config.yaml
norm_place: "pre"
parallel_block: false
init: "normal"
beta1: 0.95
warmup_steps: 200
schedule: "wsd"
final_lr_fraction: 0.1
seq_len: 1024
dataset: "wikipedia_en"
Each number is 128 + 32 x the weight over its row's rms, rounded and kept within 0 to 255. Layers, rows and columns count from 0. The size above them is the row's rms in percent of the matrix's.

# layer 2 attention value, 224x224, rms 0.031, rows 158-159, columns 112-223
size [101  89]
[[142 109  66  57 155 133 115 149 132 178 137 160 113  82 111 150 150 150 110 132  84 119 171 111 116 161 116 182 158 101 110  63  92 182 119  96  81 110  66 172 151  84  70 137 205 172 123 104  90  94 157 175 145 156 143 175 150 138  74 132  92 153 125  86 149 110 150  83 113  98 103  98 126 171 167  88  92  76 132 108  91  99 118 159 149 128  83 177  91 134 135 137 117 139 126 115 149 134 176 124 109 125 117 173 177 168 132 165 154 107  85 139]
 [118 144  67 112 156 141 142 157 114 129  97 174 102 121 123  87 137 173 142  59 175 116 108 101 188 138 167 106 101  93 124 137 117 135 131 181  70 113 116 154 151 122 162 119 155 184 129 112  75 112 174 150 142  74 175 101 106 171 164 108  99 125 163 132 146 184 156  82  97 219  92 172 156 134 108 134 131  79 102 117 102 159  95  89 100 150 111 150  34 143 168  97 116 135 141 186 170 140  98 126 127  86 121 122 132  70 190 110  82  82 146 110]]
# layer 2 attention output (transposed), 224x224, rms 0.0387, rows 158-159, columns 112-223
size [101  86]
[[161 149 144 145 101 125 127  69 160  62  86 124  98 144 161 128 164 119 184 176 171 200 113 104 118 114 135 120 122 179 145 161 125  74 170 155 165 173  86 134 121 174 152 129 118 113 111 145 153 168 149  97 107  92 111  81 124 139 164 159 137  80 170 132 144 147  58 156 154 131 132 147  99 103  91 174 125 205 133 161 140 115 159 133 121 103 156 108 192  93  50 167 133 118 164 162 109  93  95 119 142 109 150 100 139 120 125 103 125 136 146 106]
 [ 90 124 149 137 128 126 123 123  79  98 138 148 173 171 132  85 174 100  65 193 107 115 133 135  44  73 131 181 203 128  93 116 100  98 131  98 138 169 146 111  80 123 118 151 147 167 108 170 167 156  92 132 179  96  82 135 130 142 135 124 151 110  92 102 114  78 101 126 128  60 172 100 100 118 144 115 107 139 153 168 138  79 129 156 154 109 118 148 160 120 139 110 167 132 136  85 121  77 120 111 103 173 135 121 164 192 124 130 188 157  72 114]]
# layer 2 attention query, 224x224, rms 0.031, rows 160-188, columns 112-223
size [117 110 130 139 112 143 128 113 120 112 124 137 150 120 115 107 125 124 107 117 109 105 114 135 131 117 113 132 114]
[[ 66 113 142 125  89 146 152 116 135  98 163 156 152  78 164 145 147 139  99 105 135 122  78 122  90 145 185 203 142 133  77 191 121  87 102  79 158 116 147 154 136 170 106 141 124  93 152 148 139 166 165 151 101  75 156 152 119 155 195  97 172 159 128  85 148  94 116 157 114 144  92  96  57 159 110 123  77 126 123 111  95 141 114 101 116 145 118 123 115 194  96 138 145 123  73 113 150 188  48 142 136 167 133  84 137  65 130 128 126 151 155 132]
 [111 176 194 108 107 138 106 121 118 179 153  67 124 152 116  86 107  71 136 116 134 168 100 133 170 114 103 135 129 139 127 138 159  93 171 128 163  46 132 148 140 120 139 120 160 142 110 177 125  81 148 120 146 121 136 151 148 126 168  80 145 183 191 125 168 145 149  76 113 117 150 169 132 109 128  88 120 151  49 112 116 150 125  80  34 110 112 176 111 143  86 213 108 147  94 201 174  84 144 112 105  72 156 131 128 133  99 139 169 141 112  86]
 [136  66 108  83 147 136 149 112 113  80 139 109 170 137 143 140 142 121 128 130 104 132 171 107 107 118 119 103  89 143 198  58 118  84 184 148 167 149 150 169  99 127 149 107 120 136 147 133 116 133 138 196 181 117 155 108 133  59 150 129 102 133 109 131 128 183 122 132 101 102 157 181 162 178 105  98  73 115 137  52 132 181 146 101  95 137 189  78 146 168 142 132 106  99 138 129 145  51 123 105 102 137 119 164 150 100 104 176  75 130 147 117]
 [ 89  72 169  82 145  93 132 114 143 107 163 107 145 182 166 112 114 166 125 141 162  98 111 103  94 193 136 149 127 202 156 175 107 119 106 159 127 139 104 143 135 174 155 123  92 116 143 147 139 158 174 141 136 120 168  82  92 107 166 195 121 146 125  19 168  81 131 110 130 158 163 121  87  81  97  99 114  95 108  94 170 137 151 175 144 134 162 125 119 141 102 138 174 129 121 148 172  92  78 173  67 167 122 145 154  89 102 107  68 149 119 142]
 [157 122 118 119 128 122 153  59 134 156 143 144 135 181 142 110 174 111 109 125 212 132 123 126 101 162 127  89 103 162 182 120 139 141 111  70  70 185 105  82 145 136 149  85 112  69 141  97 137 137 146 152 177 139 167 100 155 145 132 107 106 114  99 131 129 149 108 135 122 170 146  93 130  92 146 157 137  76 115 110 113 116 112  54 121  97 212 156 130 135 150 156  46 127 176 138 133 125 191 127 121 116 125 187 102 111 154 142 107 107 123 149]
 [119 159  81 130 183 170 135 134 150 101 147 103 188 131 115 142 127 184 117 116 187 149 172  44 140 154  91 129  54 153 207  88 106 151 104 141 124 123 142 121 143 102 171 113 112 130 137 121 128 105 124 180 145 140 134 112 141 186 121 120 116 147 145 152 155 136 105  93 164 126 150 140 136  85  86 119 115  59  88 112 135 149 172 176 153  71 202 158 156 139 168 109  62 119 129  67 138  86 152 111 135 165 132 150 124 137 141 113  51 147 124 136]
 [143 196 134 160 148 139  73  95 117 144  98 138 152 161 154 128  90  81 174 143 126 105 156 148 126 173 144 170 146 116 140 152 189 142 128 109  83 119 159  88 126  77 105 137  81  69  77 126  99 118  97  99 142 128 151  96  64 123 156 177 145 120 109 193 114 184  92 149 138  95 107 118 184 167 113 132 126 153 103 123 112 148 100  94 187 150 183 168 132  93 114 122 161 114 179  96  88 168 120 165 140 104  88  35 125 116 168 152 167 110 160 182]
 [180 192  86 179  55 128  92 132 116 130 127 161 100 136 152 122 123  74 122 179 133 115 129 131 104 182 120 122 133 109 110 138 134 169 189 124 142 133 167 111 132 137  89 117 163 126 182 108 150 142 118 109  74 111  98 141 113 127 143  84 138 140 148 153 140  93 141 146 126 127  98 159 125 118 150 144 168 161 101  96  42 227 147 106  83 139  23 105 176 100 117 146  47 102  99  90  83 151  96  76 156 100  98 121  68 148 124 118 183 173 148 145]
 [196 141  84  74 111 114 111 114 124 163 130 156 136 132 113 131  97 128 134 131 110  49 132 139 131 138 136 145  92 186 120 139 130 104 155 119  98 142 177 161 136 114  97 109 141 137 142 144 104 180 131 115 172  48 107 116 128  81 127 172  94 118 135 142 122 185  55  74 128 138 140 101 117 110 172 106  77 114  73 173 132 130  99  88 146 160 174 152 137 103  86  94 143 152 153 168 160 110 216 130 101 228  76 161 142 128 173  84 152  62  58 129]
 [169 154  77 146 182 191 172 125  94 128 112 117  87  99 160 104 145 153 104 107 132 217  78 138 133  86 124 136 151  61 162 143 131 149 118 167 169 187 182 122 112 168 117 127 107 199 157  99 114 184 169 129  74 160 164 120 194  48  76 117 182 169 100 148 126 116 103 179 122 140 112 115 149 112 145 139 123 125 174 107  90 119 141 125 135 149  97 117 151 126 128 147 172 124  56 113  80  82 149 137 132 123 119 122 153  99  92 111 126 115 109 102]
 [144 172 175 212 119 137 109 123 114 112 124 130 107 118  99  99 141 116 170 165 127 122  99 126 161 148  89 133  98 168 139 156 124  88 116 109  73 175 141  94  95 122 132 122 129  91  88 142 103 171 133  90  81 146  91 136  84 158 114 181 119 116 144 156 125 205 106  72 165  92  68 109 138 132 137 155 113 195 135 136  66 152 112 119 156 113 105 195  76  77  84 151 122 159 108 156 122 177 138 135 136  71  88 119 104  82 140  73 168  95 124 146]
 [ 79 134 112 144 212 149 145 127 110 137 162 113 161 135 114 153 104  86 158 147 128 146 157  53  92 145  99  61 100 150 163 122 112 132 159 161 134 146 131 124 149 131 169 116 114 116  95 111 156 139 129 118 184 125 144 113 137 105 130 109 131 116 157 143 150 130  96 121  81 120 165 109 126  74  93  97 108  50  91 121 146 123 161 154 167  93 158 139 116 126  84  44  98 128 151 127 147 118  87  91 115 125 178 122 144  71 127 137  95 141 118 127]
 [127 149 134  81 147 120 147 115 125 153 177 129  90 140 195 114 125 122 138 107 118 144  36 180 119  83 163 128 178  77  53 113 118 108  96 129 130 131 158 129 134 139  88 126 129 135 116 180 111 125 139  69 141 158 120 157 129 127 119 136 121 174 123  60 142  98 170 146 138 110 110  91  61 185 162 123 167 155 194 120 158 127 107 112  91 160  67  98 138 139 135 159 117  86  88  93 147 158 129  96 100 105 155 151 167 101 116 182 148 125 166 117]
 [127 122 159 160 142  98 169 141 100 131 100  84 133 138 175 158 143  86 117  89  62 193 147 160 168 121 118 101 109  63 107 113 142 131 141 142 171 159 142 155 183 116 102 124 140 192 128 142 102 196 135 135 108 139 144 120  91 130 105 149 125 136  92 133  75 145 227 161  76 165 123 135  99 183 108 133  52 165  98 142 126 154 100 141  88 103  92 100 146 164  94 108  74  88 135 134  62 155 111 113 149 130 134 135 131 130 138 115 110 107 121 122]
 [172 116  91  98 122 132 163 114 119 114 129 111  82 190 139 151 145 116 135 126 138  81  57 165 108 156 107 127 132 121 181 154 113 151 123 121 187 106 125 160 138 149  93 124 102 118 193 112 126 126 152 126 111 141 140 149 170 131 162 130 116 118 159 134 128 143  98 133  99 153 161 107 131  90 159  82 118 120 108 152 128  94 176 130  76  83 135 142 141 158 152 100 154 103  85 137 155 161 166 124  92 149 111 187 125 110 149 119 100 122  74  80]
 [127 120 165 134 158 152 119 127 117 118 106 185 187 101  63  98 125 135 118 162 155 141 158 115  77 152 122 115 117  81 119 159 131 109 144 134 111 114 127 134 121 159 181 124 135 120 123  80  98 144 201 145 134  79 130  99 142 158 173 153 137 155 111 103  83 135  89 118 195 142 132 221 115  82 113  92 148 125 124  96  82 112  99  96 149 132  97 153 118 138 117 134 119  93 118 123 122 123 115 121 202 197  99 126  88 169 157 117 143 117  90 124]
 [127  98 194 119 111 134  98 164 118  84 142 103  98 105 142 133 111 119 103 135  87 112 153 158 127  83 153 125 124 116  76 159 163 128 165 174 123 153 131 155 139 112 105 102  98 160 125 134 120 124 197  96  97 112 160 192  95 121 144  94 106 152 114 144 177 124 169 137 150  93 120  94  74 170 114  91 152 174 190 151 109  90  99 137  79 106  82  89 165 119  63 142 109 142 126 152 175 163 151  89  87 128 153 154 141 142  87 167 138 163 146 104]
 [127 135  99 146 104  90 139  87 142 144 170 113 127 154  80 101  55  92 144 101 190  92 185 152 190 138  86 130 122  99 147 193 203  70  90 136 180 133 183 166 129 121 116  73 114 137 118 158 171  80 174 145 134 122 164 163 124 160  94 109 119 121  97  73 166 129 147 124 128 146 132 124 136 107  62 116 139 112 142 112 195 138 140 138 154 141 140  62 119 190 116 134  97 138  90 128 161 171 114 136  97  91 110 152 106 150 106 161 122 181 173 104]
 [133 165 190 171  64  83 116 183 134 119 156 152 161 150 119 144 127 144 153 141 181  76 119 143 128 144 123 118  69 128 133 147 185 165  82 169 169 151 123 144 100  78 164 125 139 112 124 136 134 151 119 134 125 136 112 126 112 110  76 132 102  85 169 172  92 109 137 117  63 113 117 157 140 135  85 168 163 104 125 154 165 137 165 112  97  97 114 103 156 160 113 135 108 163  60 113 143 137  61 137 122 177 136 189 111 135  41 196 190 120 119  97]
 [124 173 170 131 140 151 112 141 230  86 187  66 121 191 181  95 125 108 134 120 142 103  99 127  98 134 153 133  98 116 143 168 132  76 138 150 180 183 158 116 133 179 135 116  47 145 158 150  87 157 137 157 108 170  84 126  76 131 132 111 135 125 116 140 144 131 218  83 141 151 125 137  81  98 113 131 115 109  84 124 130 162 136 114  93 139 133 125  67 130 122 156 105 117  68 131 194 127 163  80  69 119 145 119 173  90 103 142 117 133 139 102]
 [178 129 144 137 114 162  98 112 145 102  82 127 108 103  80 136 171  57 141 169  89 139 132  75 183 167  94  93  99 117 106 117 161  76  98 118 146  71 132 146 103 139 143 201 134  91 139  95  75 166 106 162 154  90 108 110  82 121 126 117 144 122 106 132 100 144 104 119 121  79 165 130 100 200 155 159 182 124 114 125 164 119 129 104 115  82 133 122 124 129 127  85 183 156 158 172  53 159 124  83 127 147 122 131 208 151 127 160  70 100 130 147]
 [101 142 118  73  71 144 100 141 105 131 123 129 155 138 104 142 113 165 115 111  96 141  80 103 122 188 212 163 111 122  80 148 130  88 105 131 156 176 158 155 128 123 155 112 124 129 153 157 153 110 153 110  75  85 126  98 123 110 117 131 120 152  72 132  94 121 158 140 146 123 132 137 149 168 192 129  54  82 204 174 110 134 154 102 119 132  85  98 142 186 197 130 158 129 104 131 104  75  89 138 107 153  97 148 107 107 108 151 150 120 138 142]
 [140 111 103 135 162 165 124 169 164 137  92 124 147 164 118  88  93 109  89 135 147  79 142 115 142 158 138 153 126 165 180 148 187 154  87 123 111 111 156 101  88 112 169 125 101 119 148 153 122 161 125 188 128 182 146 144 110 122 111 151 106 103 117 106 106  72  84 117 115 134 249 128 135 137 180 142 112  68 103 139 160  92 152 131 131 145 209 174  85 156 135  74 147 162 115  83 155 125 115 160 115 153 128 165  95 142  90 132  49 177 121  92]
 [127 222 126 172 104 115  63 121 153 116  72 137 113 113 180 176 129 125 123 162 139 119 162 146 137 114 117 101 162 121 147 154 115 104 119 109  50 136 106 111 122 106 100 165 174  75 147 123  93 173 102  93 131 112 119 126  92 166 134  94 169 145 133 168 195 141 182 140 151 118 109 146 181  94 183 101 126 121 100 143  33 144 125 111 157 136 116 172 150 160 134 168  94 103  79  88 110 174  89 133 153 134 166 111 101 157 108 136 182  78 136 123]
 [142  83 100  51 173 165 130 181 134 128 151  77 110 145 100 150 137 143 135 119 147 169 107 115 135 189 174 120 137 140 112 130  79 150 135 167 129 140 151 180 126 154 145  94 171 155 149 152 155 130 125 170 131 159 190 115 132  99  98 120 117  87 144  82 142 152 126  82  71 172 146 158  99  74 123 145  94 119 132  87 190 111 132 162 111 118 132 130 123 184  97 164  95 132 145 120 172 140 160 164  95 164 107 140 132  72 114 110 149 165  87  94]
 [155 147 131 110 122 131  78 161 106  88 130 104 123 113 125 128  80 137 191 127 148 117 197 175 191 114  81  15 102 111 129 129 115 143 123 161 149 124  38  68  89 165 173 141  87 111 194  90 156 180 129 101 123 131 123 182 121 150  91 139 177 104 106 181 107 141  97 164 167 143 175  78 161 166 104 120 166 105 107  93 188 122 110 108  85 130 133 158 119  69 145  83  89 164 142 161  80  93 137 109 138 117 156 107 151 119 137 142 101 116 117 143]
 [193 146 122 171 137  77  71 117  95 132 136 156 115  93 161 106 133 139 119 149  77  89 117 203 142 106 183 129 121  86 107 108 121 182 188 130  61 109  99  92  83 148 108 126 146 172  90  77 130 140 134 124 114  47  85 142 150 157 117 120 154 138 106 171  82 118 121 156 101 151 115 104  94 133 154 145  91 147 141 167  92 150 107 173 134 122  92  85 162  88  57 148 136 108 154  97  97 164 163 104 143 148  97 122 101 139 140 112 177 131 150 138]
 [161  92 173 127 115 167 136 118 176 147 177 107 109 139 116 123 119 138 183 146  91  89  83 139 163 149 158 145 133 109 180 131 136 134  61 147 109 162  92  88 105 108 108 160 127 139 131 135 139 166 112 114 129 155  95 139 105 134 161  90 139 105  77  95 164 120 110 119 132 103 126 128  73 162 115 138 142 153 183  87 120 136 125  93 134 110  59  96 168 137 115 156 112 109 112 114 134 171  90 133  96 101 151  83 149 166 152 110 150 122 143 116]
 [ 88 129 133 166 101 144  94 150 119 163 140 182  96 115 141  65  93 121 131 220 144 112 112 137 180  90 144 103 108  99 146 123  98 137 157  97  89 123  97 125 144 132  84 104 136 114 142 106 150 108 127 133  88  69  94 116  78 210 112 139  42 141 129 125 141 165 141 104 110 142 109 165 140 113 127 137 120 168 124 137  81 134 148 102 145 106 168 204 113 122 168 153 107 147 146 149  91 103 135 184 105 131  99 124  84 156 173 158 160 162 114 130]]
# layer 2 attention key, 224x224, rms 0.0308, rows 160-188, columns 112-223
size [116 118 128 128 106 116 120 110 117 116 128 125 128 117 119 106 117 120 114 111 109 105 105 122 131 124 112 120 119]
[[142  75 174  97 145 151 103 150  39  80  82 194 160 160 104 207 201 176 118  85 103 133 160 133 197 116 103 149 174 117  64 107 144 135 178 126  98 145 168 111 113 178  58  75  99 170 117 156 150 140 117  88 114 107 100 137  73 121 139 108 142 134  60 147  84  85 111  98  84 137 107  98 138 138 151  84 124 176 136  86 131 175  99  79 154 136  59 162 148 168 136 177 143 124 147 112 115 141 134 154 148 141 108  91 107 142  74 116 156 107 152 154]
 [119 161 126 193 103  69 190  84 141 102 123 116 114 154 154 117  55  64 146 147 103 122  77  91  80 126 140 177 133 151 115 179  68  79 163 143 134 168 182 148 175  82 161 185  85  49 103 176 165 116 143  65  98 127 112 141  78 177 145 153 118  76 151 125 126 150  81 137 143  61  84 135 159  81  94 154 117 109 177 117 114  50 186 191 174  94 130  92  80 166 150  73 126 112 137 126 128 152 122 116 116 152  95 155 134 131 125 156 172 105 106 117]
 [ 86 141 149 175 143 103 153 136 162 103 160  57 166 152 123 129  89 114 128 119 144 156 130 102 113 144 166 164 152 117  89  94  96 126  79 158 144 128 142 162 106 135 113 110 127 152 123 135 109 134 119 144 107 184 186 170 140 154 129 128  97 142 103 143 144 113 146  95 143 190  58  93  85  78 135 144 210 106 100 114 200 193 115 107  97 111  82  47  80 110  99 181 132 110 143 148 203 173 106 132  62 132 154 149 155 117  91 114 184 147 147 161]
 [145 154 176  61 135 106 131  97  80 159 128 177 126 137 124  98 124 126 150 147 115  91  81 127 129 103 142 148 101 152  96 152 166  84 160  66 170 109 171 149 135 122  76 120 108 180 143 168 168 128 164 124 102 181 102 132 171 169 127  81 128 142 129 103 180 134 113 169 150 126 150 138  85 158 149 109  78 145 131 151 136 117 146 126  42 176  90 105 132 158 124 162 148 143  69 137  96  60 141 107  87 124 100  84 120 130 164 123 181 110 105 133]
 [ 72 110 117 145 140 109 101 100  98 142 137 107 130 128 106 139 141 177 126 123 142 122 103  96 140 160 151 157 143 143 146  97 142 127  84 142 133 192 138 189 118 151 121 123  97 160 120 118 173 104  96 127 116 133 188  80 143  97  95 136 139 155 141  84 161 113  94 111 125 124 173 121 106 153  65  88 134 121 129 171 129 127 133 124 132 163 123 126  63 168  95 101 154 116 137  74 145 114 152 139 104 130 158 172 174  98 109  88 134 147 134 128]
 [171  57 116  84 191 142 189 161 165 112 191  61  89 143 138 146 167 121 131 111 104 120  82 122  93  98 123 118 152 122 128 170 147  80 108 121 153 153  86 161 125 150 127  98  62  78 123 152 137  93 125 132 196 114 151 125 143 121 191 107 118 130  98  93 133 112 122 143  96 132  98 136  90 145 115 111 108 106 119  29 175 157 134 139  86 157  99 136 134 149 138  68 160  91 152 112 216 129 141 121  89 136 129 122 172 110  90 129  89 170 134 150]
 [157 130  88 174 130 139  79 116  98 148 129 114 152  91 102 113 135 152 168  99 162  99 173 106 128 113 129 114 127 177 131 150 151 156 118 149  85 142  70 113 125 140 184 120 167  91 174 112 127 182 133 170  99 161  70 136 179 169  69 116 125 157 186  87 123 103  85  95 154 127 133 133 151  65 108 144 156 101 100  82 104 122 205 148 105 109 115 144 109 126 188 150 107 102 100 203 103  90 110 110 155 112 111 139 118 137  73  39 101 134 112 103]
 [166 165 163  94 140  95 105 112 144 106  97 129 132 128  93 102 184 185 159 107 115 122 146  89 170 146 135  91 129 161 142  99 155  86 130 105 133 111  93 151  96 149 159 167 152 110 120  91 159 163 188 122  98  91 134 142 107 104 103 141 129 138 100 122 129 175 111 161  76 168 129 136 117  65 134 139 105 162 117 133 163 131 121 171 164  62 181 176  93 113 147 111  81 145 103  94 183 169 141 133 121 115 194 119 110 110 133 171 123  86  59 117]
 [128  95 107 151 131 134 110  88 115 137 134 134 173 172 180 105 156 168 115  98  82 171 170  49 100 131 134 167 169 161 165 155 131 165  96 105 137 116 121 115 154 151  88 126 120 105 117 128  69 104 119 175  72 172 125 116 125 140 162  82 129  95  87 107 185 107 151 131 134 173 101 151 184 132 114 110  89  78 174 122 175 125 164 135 139 155 139 100  39 115 106 125 135 154 121 132  96 109  67 116 149 110 163  98 121 159 145 155 128 178 187 185]
 [132 143  87  39  73 128 136 146 125 197 142 113 112 118 100 103 156  97 143 103  94 131 133 164 130 164 123  84 132 129 116  75 165  79 125 121 164 128 157 183 145 167 161  95 100 130 114 154 112 121 122 158 219  90 114 151 129 127 145 104 123 152 123 155 117 167 157 127 149 160 171 119  71 146 173 101 163 176  64 130 155 143 124 125 121 120 141 118 125 160 189 128 128 132  36 148 114  99 154 129 115  99  82 161 148 154 172 176 113  41  75 106]
 [147 159 104 163 134  98 135 113 117 126 103 138 105 111 107 161  89 176 168  96 130 176 131  63 148 132 139  91 128 101 151 156 135 183 146 126 105  84  87  86 142  86 179  67 126 146 194  91 208 162 129 133 124 151  67 104 135  88 143 210 139 144 132 140 136 110 145 115 136 147 172 187 152 131 166 121 122 109  94 106 142 102 111 177 128 192 160 107 110 173 165  90 130  98 132 101  61  78 149 135 183 123 149 104 113 109 140 120 137 120 120  99]
 [144  89 125 117 149  97 187 195 152  31 149  71 131 133 104 139  90  98 149  78 156 178  99 183 184 160 146 127 126 121 121 103 130 166 102 181 187 102  91  98 114 157 139 160  79 138 122 134 112 142 170 162 120  91 186 147 118  80 142 120  84 114 106 122 124 116 156 136 129 131  94 161 100 121 134 124 124  81 159 149 138  61 145 152 114 137  86 127 120 129 101 104 107 111 125 156 132 173 167 102 147 119 145 182 145 190  54 148 127 191 151 133]
 [143 172 103 161  20 127 102 152 107 150 109 152 112  84 129 140 119 106  74 117  93 128  68 139 117 110 173 120  80  88 100 148 166 167 122 139  90 140 116  68 149  80 171 132 167 131 134 138  94 111  97 100 147  68  51  99 149 143 111  95 151  80 133 197  95 114 140 151 155 145  79 104 141 168 190 128 160 140  96 184  71 142  92 115 102 126 107  97 101 175 100 165 211 109 107 122 104 135 153 157 189 106 116 156 120 187 107 133 177 134 134 155]
 [135 167 119 140  81 164  90 177 125 102 140 157 168 137 123 131  76 140  83 141 108 125 115 157  93 151 129 113 134 111 112  64  96 157 100 176 157 117 117 111 157 131 146 183  80 151  59 115  99  70 133 144 142 178 134 206 137 100 180  96  88 169 114 194  89 144  84  91  91 124 103 145 140 122 147 117 195  99 162 124  91 120 171  52 169 140  87  95 143 113  81 168 123 117 176 171  92 164 172 122 126 130 159 136 145 110 139 189 107  92 165 151]
 [116 113 139 132 120 135 175  98 125 123 111 161 141 160 115 104 120 150 154 126 172 173 170 147 106 133 125 187 150 167 160  79  99  76 122 103 217 121 115 127 137 127 109 110  74 121 100 197 157 160 146 198 105  97 180 141 101 125 128 139  72 136 104  92 154  42 182 131 118 155 135 140  74 135  73 151  97 172 149 116 116 101 142 144 106 112 190  93 106 176  90  75  84 167 144 209 152 114 108 154 113  66 144 131 153 121 180 163 219 111 140 127]
 [ 66  45  37  90 148 127 162 170 115 133  88  83 139 149 165  92 160 128 174  95 161 118 146 131 114 132 124 125 142 154 112 101 148 109 132  46 170  94 169 155 127 151 118  98 100 182 131 134 169 134  80 160 170 122 130 142 121 133  79  75 138 168 110 152 197  89  93 109  54  89 161 129 131 111 116 126 102 142  85 105 166 139 189 145 127 153 127 150 115 123 203 107 170 152  88  86  99  91  96 128 129 139 196 167 102 123 135 191  48 142 142 104]
 [103 183 142 183  92  85 131  81  88 124 138 191 104 139 101 153 125  93 144 119 146 128  73 146 146 161 123 140 131 113 134 135  87 131 111 136 136  91  54 152  94 129 164 113 120 109 131 109  97 144  87  79 115 184 125 182 115 138 120 154 102 126 187 133 114 184 149  80  81  95  69 126 172 111 193 141 112 124  92 155  89 117 152 133 142 130 108 161 118  96 183 143 143 105 176 126  86 142 118 124 113 154 123  89 117  97 119 172 178 123 168 113]
 [ 65  96 172 112 105 131 134  94 104  71 166 108 148 107 119 141 174 140 139 144 183 104  98 103 134 152 148  92 156 110 107 143  63 139 146 138 153 125 154 100 147 154 164 142 188 144 125 162 133 128 135  43 104 144 131 132 151 150 197  97 132  73 105 122 128 107 167 114 140 121 124 170 133 163 151 131  97 144 120 107  93  99 116 104 102 132  72 189 179 103 187  91 110 108 141  97 112 196  90 102 127  78 158 105 111  91  89 161 173 119 147  76]
 [ 97  99 167 139 167  65 139 107 176 110 111 155 103 149  94 144 150 107 106 156 102 165 161 126 137  94  82 105 141 125 174 122 120  88 175 135 174  88 175 158 138 139  98 192 130 184 149 114 126 154 181  67 149 133 146 127 114 110 217 109 101  98 151 165 152 136 163 171 167  97 153  84 165 123  88 153  62 125 136 119 121  89 159 114 103 110  87 122 132 131 133 112 117  85 147 191 164 117 162 123 137  80 134  84 138  84 143 118 114 119  56 108]
 [141 132 153 163  97  76 124 117  86 121 146 129 110 148  97 117 138 146 123  75 143 172  93  92 117 120 106 117 106 111 103  81  99 127 140 125 127 135 130  93 142  93 121 122 117  97 107 138 183 133 119  98 154 118 137 149 102  91 160 157  96  53 105 136 142 164 118 211 109  78  59  62 191 167 153 119  98 142 135 128 139 142 151 134 186  54  74 120 126 146 100 178 108 129 136 102 139 170  55 152 134 124 160 145 131 115  91 132 187 111 126 151]
 [138 163 142 117 137 135 129 130  83 105 135  91 187  73  95 101  51 132 151  84 165  87 102  95  93 137 174 113 157 141 207 112  76 120 110 130 104 168 104  86 139 146 160  99 162 184  67 154 113  73 151 113 156 189 129 121 167 174 119 170 171 117 102 158 136 134 203 161 131  86 128 133 120 121 176 113 170  86 187  69 154  96  70 176 101 117 125  68  97 147  88 159 112 139 143 143 108  77 103 190 127 112  75 153  99 174 111 136  85 169  89 104]
 [153 182 102 110  65 138 181 109 128 130 152 158 135 124 168  94 156 136 130 122 113 141 155  67 144  97  86 177 159 119 148 156 105  70 174 116 146  79 121 123 150 112  64 110 162  98 116 176  92 116  93 121  98  96 115  97  93 194 157 133  68 149 115 152  93 136 125 109 104 134 113 145 152 109 181  99  85 186  86 122 134 142 135 174  84 157  93 156 155 113 122 127 129 184  94 148 183 112  58 169 111 154 129  46 132 125 184  97 135 147 143 151]
 [120  88 121 149 158 104 182 100 129 176 189 141 120 102 192 160 192 159 178  96  77 106 124 138 141 151 137 126 121 166  85 168 118 126 142 138 132 145  78 121 132 104 146 158 197  85 102 114 159  65 146  97 139 111 130  85 137 104  80 105 129 164 113 115 161 155 145 116 137 107 135 100 153 123 118  70 106 134 142 121 117 134 124 107 160 101 106 112 162 110 128 165 151 178 114 184 122  67 158 139 124  96 149 101 132 127 146 142  95 126  86 134]
 [100 169  87 152 172 140 121  95 121 125 160 184 103 130  86 145 150 164 177 170 141 153 126 154 155 122  88  80 129 166 117 119  91 161 115  46  80 116 129  70  78 175 166 110 135 101 138  83 167 108  82  86 124 140 116 106 174 157 111 102 133 127 141 154  57 135  38 103 132  99 157  97 173 142 137 169 134 136 110 118 139 116  67 146 164 126 164 125  74  48 138  97 125 135 200 165  47 150 161 128 134 145 146 125  75  99 163  79 106 101 143 143]
 [147 108 131 139 136 120 146  88 111  94 145 110 128 147 171 127 133 140  80 133  97 121 126 161 159  62 131 181  73 162 131 142 130  83 131 124 178 166 158 113 168  95  70 124  59 105 122 152  87 215 143 105  95  95 121 143 100 134 157 128  94 180 126 109 174 107 158 104 112 120 118 107 146 149 155 147 111 187 157  72 107 174 183  80 144 149 104  95 156 126 102 110 101 188  85  99 180 167 173 103 101 139 143 121 102  65  93 124 123 114 195 151]
 [143 112 132 129 109 142 182 139 224 160 166 102 139  91  75 101 166 169 112 135 221 105 134  72 113 130 116  96 103 121 146 102 179 127  67 107 131 116 176 175 200 142 131  74 137 125  94 125 166 138 111 112 145 154 131 140 153  67 163 103 120  91 122 119  98 124 174  90  91  93 148 145 158 119 143 112  99  74 125 150 123 107 109 132 142  94 134 105 182 133 150  99  85  95 112 143 119 172 137 115 166  85 143 171  94 140 151 111  98 115 123  93]
 [102 164 139 144 151 140 100 130 158 178  30  75 215 149 114  96 153 125 159  98 147 132 140 131 133  99 156 131 103 154 131  93 123 162 105  95  90  63 117 135 134 123 155 169  96  65 123  92  63 188 108 191 150 157 176 118 115 140 143 198 137 183 158 162 114 146  90 110 147 147 108  89 127 148 143 159 173  99 109 107 156 115  91  89 166 118 162 149 109 113 182 136 146  80  71 137  56  93 121 191 145 153 143 167 160  90 128 136 136 157 131 152]
 [128 193 129 156 137 119 123 143 157 120 111 121  64 145 183 166 168 150 118 101  76 160 113 166 171 112 144  50 196 104  99 120 182 152 116  54  82 147  54 100 161 169 149 135 165 130 144 142 118 191 116  89  75 203 110 185 108  92 114 102 136 157 111 143  87  87 165 131 176 108 132 116 146 179 124 131 126 173 112 131 129 171 140  89 120 129  78 150 106 132 137  68  70 123 110  82 146 173 129 140 200 117 139 147 112 129 101 152 159 143  99 150]
 [186 159  70 133  86 150 137 122 138 115  98 120  83 172 128 174 200 157 103 118 158  92 154  92 120 209  77 144  76 173 119 129 109 109 119 140  92 173 154 159  62 116 141 114 111 127 137 121 194 127 127 151 103 155 125  45 120 120  89 155 169 111 128 142 132 151 121 115 101 153 144 158 168 137 141 120  90 104  96  96  92 151 109 148 144 136  64 163 171 162 117 116 115 127 193 101 176 146 159  79 138 181  76 129 166 105 116 121 141 142 126 118]]